Each number is 128 + 24 x the weight over its row's rms, rounded and kept within 0 to 255. Layers, rows and columns count from 0. Numbers have three digits each. The size before them is the row's rms in percent of the matrix's.

# layer 8 attention value, 32x64, rms 0.228, rows 18-31, columns 0-63
082:120119139107195135140125116116148139123136117147137152127082100127118147117174132125119164156086151097069113149159135170132112098110116143140084106162151165150114136122155123110096117161121131
102:120141143168105091137146131105126136153203099123122126124120112117118104128149124161124123140130154102075176143162096089155158127143124126135093102089124117156123108094111140130173142154125150
117:091147140081082145140141132108103159098129112110107129118167097138163100117122134122168107102150144114160116129138116133165153151172119083145162087101107172122097136124108108156148132138136115
095:135161124157132088157125119179081107125135109095137152099131157149105084164123133128130144089131132140129130072121150113115156147098107113121147182068136123121118126154117129107156108111121116
092:130127129131158165116131098125114141120144105147170131114111100116138095140127094125105108124128055125122132135123175099125164131138153193091125096147134142120114108129139101133081130089128174
097:124136147132127115117162084081128126073128096088158110115144078156135096152159132146109137092087163152103128153128129114111112102169120143153152099152134156148162107130134114116119120150154104
102:133108140147120121116067115150135097116156142126201142122145123107121140149167114105138133082116079117174087131113171149123120091140105162120167134133122120117150149131102154152118144129142118
097:116125113130123154159141129114105166121160126140104110108109133142122121098170148096081135142144101095117157081127125092173143140154121140105127122100078114159150121085075144123161119160134145
112:155151146133146124130158169086126118148147094142138113130143118124119112185130090136094140158123110143115093173137167138095142088144115157129093123155125087144166108096161119115082115112128133
100:133139158107151117124121140110110094136089127136112130151198105138104144128134119105109143104087115141071116126128123138153154115097161196154137147130119160166129119156155129116106121121164096
090:120126104135148147092147138145095124110129112162151122123093139147169150165095140122138099138098148143130171165142114123093163145131113131193099137144125150169109119092083153151151154114140144
092:079171139092119138127102121130157091109175132165143122143114114143133090104135161134130117112141090171147162150104191136103110128112134149126158129148145156162135158161120133132110132156101129
099:078122089133148149086127135137109124144098132105140101102120146131115117132131139156149161082135137130173127053120144129158134117112138136111177150106115146108112111151118131171143112075131105
100:155133130153152132114132092109161154126090140127051121139129162131145122143145109138110122160102124147142109137084145072125117134110154124133131130146100148114075135146126124158137128112192163
# layer 8 attention output (transposed), 32x64, rms 0.564, rows 18-31, columns 0-63
083:160123166140131140134163131112112130178193104134161123144113108130133133133111117142108129128124149129144142121141124133135140146117117129128164050207184118133120159111125114106113103137115122
099:167093160143111109135126160102137130127128122140125090081138077121065165130137151118107149091155121127111128103179109127114124104161122124119136154121132158189123156141152121127144137118094117
123:137152096095146137131098148103136147067118110086086135132134095143135121083119087112149139126130150097131121130124123125143129144099110122138165104076131146139112143116101198136128157106111098
097:094105093112130157137136131180117109118116134121146141091138123093149119096080160130128124115106146148145126105121114093163094111135133131120128182041096122136132126109119101135133121133097158
094:145123113146129093097134117122106130108149172124116200117150102097119108149117114160126109076163113132182087138155154141142126127146117147120145139172113155109122150135112122108122156154175134
101:145116160112141100119142156088136137103112149110140130091119102122138081115128125155151136077085171094135165176110109149161136116142134130154126121169133155149128122141123157142084155137135084
100:177132124142113129162111116139099076104153190093122151117108133121136094156114102130106070102106127118147113136105143098123176113118116146146140130106131164144139109171118113126089144138135156
093:141112185147177157073100144140129129117143102120123134114144090078118130131168093142150139124161150129125132105196120127132126132134147106115133148093102118161109161166142099117134140141136118
109:135133105156117084111156128082137127123140130132122159131106096130119133135127172151131146151114143170131141151156132104148131072107121147102112099204125171137143094161169106111138124110137150
097:095154098138143093152118083171137117115160090093119135104143153137118104119111110133108141105106096156120152127170101118133152101158128140156120079182085135121135121140112131144098142173131120
090:164102148109121153134123121121134136092115114166108094137158174110139165157069108125144142121150152144172131174160151158126118143137130127119106151166116147141155146137130109111138166104093088
081:142105106139107133114121114134120102126137153116122191135087157171132114178166092136137117120121145131179109140110120106108131131165116099118139109153161135127148191127144144147101107124114076
102:101115170099133125136124145134134137141094135107123150091163147122143113097138106150136110112116131117162138120131132100103125157111092124073096121032104111100135143146101136110101141146130158
099:118132164112124139115142135149174168118117094132112118095137149130129118153118158144178107140148092103126097108097160109154157108098100136149102121130118109081095145129142132178145168122136178
# layer 8 MLP up, 384x64, rms 0.25, rows 0-35, columns 0-63
102:098137127106125137139114146117102138127083114144189155112158140142156114126117127152135126139150110160153137137132208133117152119110153162183103123131122149144098134144157111172158123085143124
102:153146132084158129156116182163136130147114167148119138127138166135116138147127187137166105111123166130097124119147157118138090097122103131108089089150116140139165135151142109139124088120136088
103:137144131111138151184189148122103126136130141148124153145158139088125140149116149147132154120117158109108135106086140151181116104121134111185075082143125146106146109133115093148134125122142148
103:130101111159154154091121150141140120097134115136119101084117142104126071159106140162097119089110144143197094119127132092147102109128122102133117142109109130087120108143145146132162128172128150
098:093154130137140100157172138130121115143148118163124141104122087119137142066153118149133096110160134081126145144149107166134125123149115130150172121098124152131117073092102107175131136144138153
102:130124121114118125071157143124133098133097108192127123138128158148109119163141135131102096153102158117143107158119157090134150126162093096132130101156178125161120137139122149130092105114139180
102:121154120143166136141108101144138179166169174117110162123127115116121162090102127100089127143120166128104100163128124159133095144080096110114148142134127146149120117141146117107156095143170124
097:135084107092115115127116150136128107116131151103133127150151143125153115124135095114110123151114112190074101143164134119088142111122143098083143139128117119165173167100121157100153113089118157
091:150119109131091122096158126115110163192103129182070131109086142133169161102125131126121128134124142131126163116128117110123130140091114132096127133096155141151107116151151113175114130172143110
108:149147150146112081139148121167177120147144136117119168125101147157105122108119135117136196131122145153135137106121116129134050138165116126099150107111128107152090086120130146131100129157139124
105:136129120109134151110108134108092146110149116121131170132131171130153158092110118160107132146143136127175152074116111051130083162115129134087140144149108153120101107144101098137129149106123123
101:115112124111139133100153128107121147128143118123143131171137130120143100122068107096114107159137109108094124089117117151149115180092108139204138125107141134163159116145148139110135184144149124
082:173098121152128134110091132131086089120150176108139104130160156115167125112152119132074114074118146182151144139128120100098112140129114123108161141124143116113164135117092111108144096134109131
094:111138141119163117121157116114124161100104088104128177113092168123155121075107125120146122155122163132125138181166163120128124123107086104169160094144116149102129139132151116136099131157106118
095:093104138118158114130095139106108119124099099124150078109150185093118131114138140180143164089105088131112101103118108084183116120140124127131119164101107121155139103119119129134129124154138149
103:110128175145122114144176117138112161172170161126139124142124125104151118142105119158168120140141126149122106132092148158126148095149150160131133158101144146073132099154142169147089113117168137
096:092110107106150126103142172069128102144133137095108134144168098153086145137161124162110165088119118129091150113117154095105128112127093085090143121112137169147127093114115127133132109124123139
105:114085150144143151113147116103185097142138087145136159164086131135133115150116135172130112132101143129162157103132161133103108165108145130158126133091119124099077116150083112138115141095143142
105:112193144084124075107144166162175136102128075116172134113094110124119151129136091127106152148097094126148137107092151134152143130144108114120141114110124144129127116114147138104157118150135151
095:154131130094128119151121163150106143158125135126162174147087062140116147111136175141125145152148174076146140137139119151162106110121128121152142167092124119129147113136136087139097118097136123
104:132098165104168135144168125161106101106135115122164127160110123114096090125102158110130110148094149122152138122106137165124176074140135127166111169106114145110113169107130101147140097141139144
098:094123157141126097107156100159137153161139093132120132121118096140099104142176124153141142092107106127102086160095115088138143079124153136146113161109098092133114100113089164123144146145121133
101:135107157131154114113071100109124160121133162162136155115140141101100151119118137122116083094105129151104158138176130125145137099094141147128141043121143139156123115112097124153138140118108109
090:080132143113148119093129180139137141120168115110082155154122128104128146112194131110143140135116100118116102123091080127154114150119151128121118142125080114118151115170115155112099117177130127
092:171116137154134115122147163110130072173129155108131157131146136107128093139095154162133119169151132156138159117159125118141133133137159154125121174139137133152104132138098114064119141151115179
103:111128157120125132124090158087099158151116115109086114169072114113099132181155150152133134097086123144150103090120128062131120126115132120137159122090125146100134123146117124130148142155129123
102:112102144155136129107151156149171100113097087059109118128134161123126140116141144157137065108118122154113147152117145151160095097143113148143130149152084166127106130164103104125128144134124118
105:108110122112123157151106078133121147185163131151104139159106125151111119076132098122111181166162098156138107114127111133118086177142138119117136139119129145121172116145128103133085142124130149
096:121134141131096121111094081124112131134132186103145133158101146101106133199147163181106130098133122135167139145091128150139097145148168132111107122092133127144136130097137119117120111160098127
094:132124074131112090134112134082129090160120169093137149095138110103100126160155168139164135143130091100161109119136084088122147109154146096120126138105121098113121103117117122133157088107119128
093:131092155085168136135093145142083123140115131109134128134093093144165128191141122133096131173088110119109124137148100098106092083112149133140102148110140124142145140146119102166137101136151132
098:111104122070126131146155135118101102160081167120090152148114133178157130148136143141063104118116125137157119154096125138117182108132126136106136156135148116120118129150170120131094126160113126
099:109098101142116108119125128112140155117138132115148083155139147123114122169114162149117138123143119181122144165149109071109133132154118157161146129182122130115147123112172154100124093160154179
106:087122112115098155102070116153114119090148128103151109170142160127138140117128137141133120128150152174159102117160118154117127189120127122129116143144151137115160108095083087161137101115148142
104:145088102089081155147168100135139146159102117104143163112157144124136102139146151130122131114127148140141143108136157152116134169145113063090163111116125085146111109183124138136137105121120138
089:124136133152139114107118151135105139129086115097149105137148105127085145143110161122150155180116105151108132162146109138121092066122159152153128144109147107124074124116138173112158108158093111
# layer 8 MLP down (transposed), 384x64, rms 0.0979, rows 0-35, columns 0-63
095:095138134113165168102122137104127109145191178136103109137092135133090152151157133178093110143080169140146130158111124120100151115117128156130131151141120165137126132101113158100120111112146130
092:145121092146117166085144152114154128154146109170141109122111146148140121093124094110084166122116151159097126143163085133097145139147165124146113156149188131118126096135109100128146125160144106
105:169091114175146161119153139090117127121128097139105110122097113087125131165149132147129127135123181133130125122133137125160130119133129104174159129121142131171153084150186120143152142179108119
090:112129075128126118140114142120110155153150135132103163105126143101093151137149167149107126119096113136105167132192104135084132139132152119147138071165110116147156085127124126092151165125117140
098:140163150144138101126138128155109124117104098081102048165126109139146150127098126118109133098144094141129136153137151138179102113121109161126165123149107129130125162136161128113103131091171117
107:123143122135154172122140164128092124147102128123103112132133115134088109127188113110166143116102114104143116115144158176108129174176109110084118105092149106105121140122176158139137135123105153
104:125114107132103131127124134156121140157127179141115144110125133065175144136140155112161165189093074156130126151125130154128088135149131131138149123108113156113124100141140119131172161139088133
097:096111174133145145108111101123151146162116109130132161155100165092124136150130125143161152086121122096154122125125141147164103154140153104119096118168124074103124113147134102154106143185153117
099:116114091145147128162121137128187094083105087108148099137141142150143165133131132106100132145096199163158118124118101109136132093141161134126098137138116113126146116096127135086106105130136102
112:161111177118106100147127136129151127110141119124136146133110142107090116136107160145115148178122104158114105115149091114142094151099170135126124190137147162141137158126165099071152152131123115
101:128113127099157127075101173157131139111125156164076117167144133147152148133135093156108150144149139133128185149095110128151124142119130137132068098141089127154129104107086143129139127120116124
101:085122128145111120126162140132158118114148103105180139118093090139138117147140138154119105145110152185183127106120115131087161143081137127123124164069132091135148133107119117123108119125156109
075:131145141111122101125118129088141177137098085135116135134121122141107133172157172176172138171165136083113116105135102128134146169108125114121144111162140105147092105147129175148105126119147133
108:113115120136112132131110137139145120141061108121109174108137154144095153117095146117135142135130153119133195097127135166153112093157165131125139146092125117149155118133164103094175140100132093
109:212141104117079138160102149108106142119154098130151143175158110100135128149146097154144155142124149152133132109152123134123157128122145122112112142147174166085124093117130154119121118137131097
109:133091115158129091124089151096124139119111127147148082106120162155104142137073159117133102108100133106123179098118137109138110165162115146144119102173130140139115120146176098112102134155107116
106:133170111178131117147121100145146141118158116138155140118138145171109158139121120124106095118142153138102157103152125088155110095130081089090136167098136166129093113128119131130091155128120174
099:166154112148133122113162143093159156122157090160148104153136122116149109106130145124116060114130105134095148153128120132137157137199115150182125134148152092096135105111136146137141125144134136
119:160126170127171117132131079134149123104164120151116110109101150125146163135161115122133136143090119131110160131177109160159125129082137128110137118161119127149136122152082104112103152155175087
091:153095126114164084140134066140131085124170111095136142146131178102138115183127129117108152124124125134108105138130143137131099084093143120114158120089130154109118168137135133152137164112139105
104:129118117127153147108102123086161140154106118141176159139118100140141129128108103122143109130171129123128152125084123110068167122104147127165143124169166137159162139100144163106107115091151153
097:160109134094120154158143145115129117095103144129139115143144162172146100124100134117116084105110162110120135090110175142104132122094122150140166110197113169119140158113147095127123110144147151
113:129145085157131093147152141131087132164100121122097131135130136106125128131118098114123125095132118142130158141118097171128138146151099096180115187083139100096124074097136161120105126150125141
090:161059091124118142083149073083124138132104134101131124149159138154119135138118125127125085115131143154098133112162136125125152123098130137116146141128141133155113127119108085129192140132170156
085:093128130105165114151126100127120163119152088123104079108100130129114122101136155121108083120142180111096139147110099133126116146096121134142137096140115100151178125118185144140162169113118110
096:104157133136098151128147151107128098131155129149148103102170133070116145123119104123100140141090145128118098145156132069142169146125089137151102120165137112144130159081128155119100132131112171
086:134096122154120165147093135146086149143166148092109142134100142109128117115165130126135148153152134067135129108120110109093113168112087135118107097133091149173123143114162131133112112108113181
116:091110117177088125147114177125164141149152123149149131112122137103097112134096148106112109114142146146136106096088123112074095123155154111096134187101140120137128095113143137149116104149128099
093:137127122149129181123145164078147119123090115105121141176135137102098125125142080084110084140106113114117143126086140099140151082098122130123133139120131091118147155134134120112171153092105150
085:117111145139180141127096100173119131101122088137086119148132162163152099126102126122082139132138150107109143149117193150117136132114125162148136147176137129083104117141123092137102155138145139
097:130159159112100130097128130138159149134130107110136100110145109135136152076170116123121163126138114164173086159105141142124134131091109142135128134058142083086158107124093116123143151149121116
095:118130112111151124135089056158110170165081133093118147163081125099140110109121142144136167132150107107114116121130120118126120114134142139096152153125160140125092117117121119183118143113082134
099:128127142099098121127170153131120178122125135172104156073134141116104120137120149138127095125152088126154084175118122105146121140130154106100127138194127126138154143107111122133110066118127138
107:120133123113147075122112145107091159161115128134141123099138166140105111123116126119137099122103139122093136152097155120174160106152170139112112153205158146085135164099119112124111145113121120
105:122085151108109152114190095142171129116173155112169156136141110179158136170117112118154139197140121113164124142128149120142155136136130100132149141110114115153115130155117129137141139137150115
086:156133149119145142139141109086139136124170135116137163094115176126185118114124104131098128075102133102128127082090151112115154162106109136094155116101101137147140128134170127113096169145123120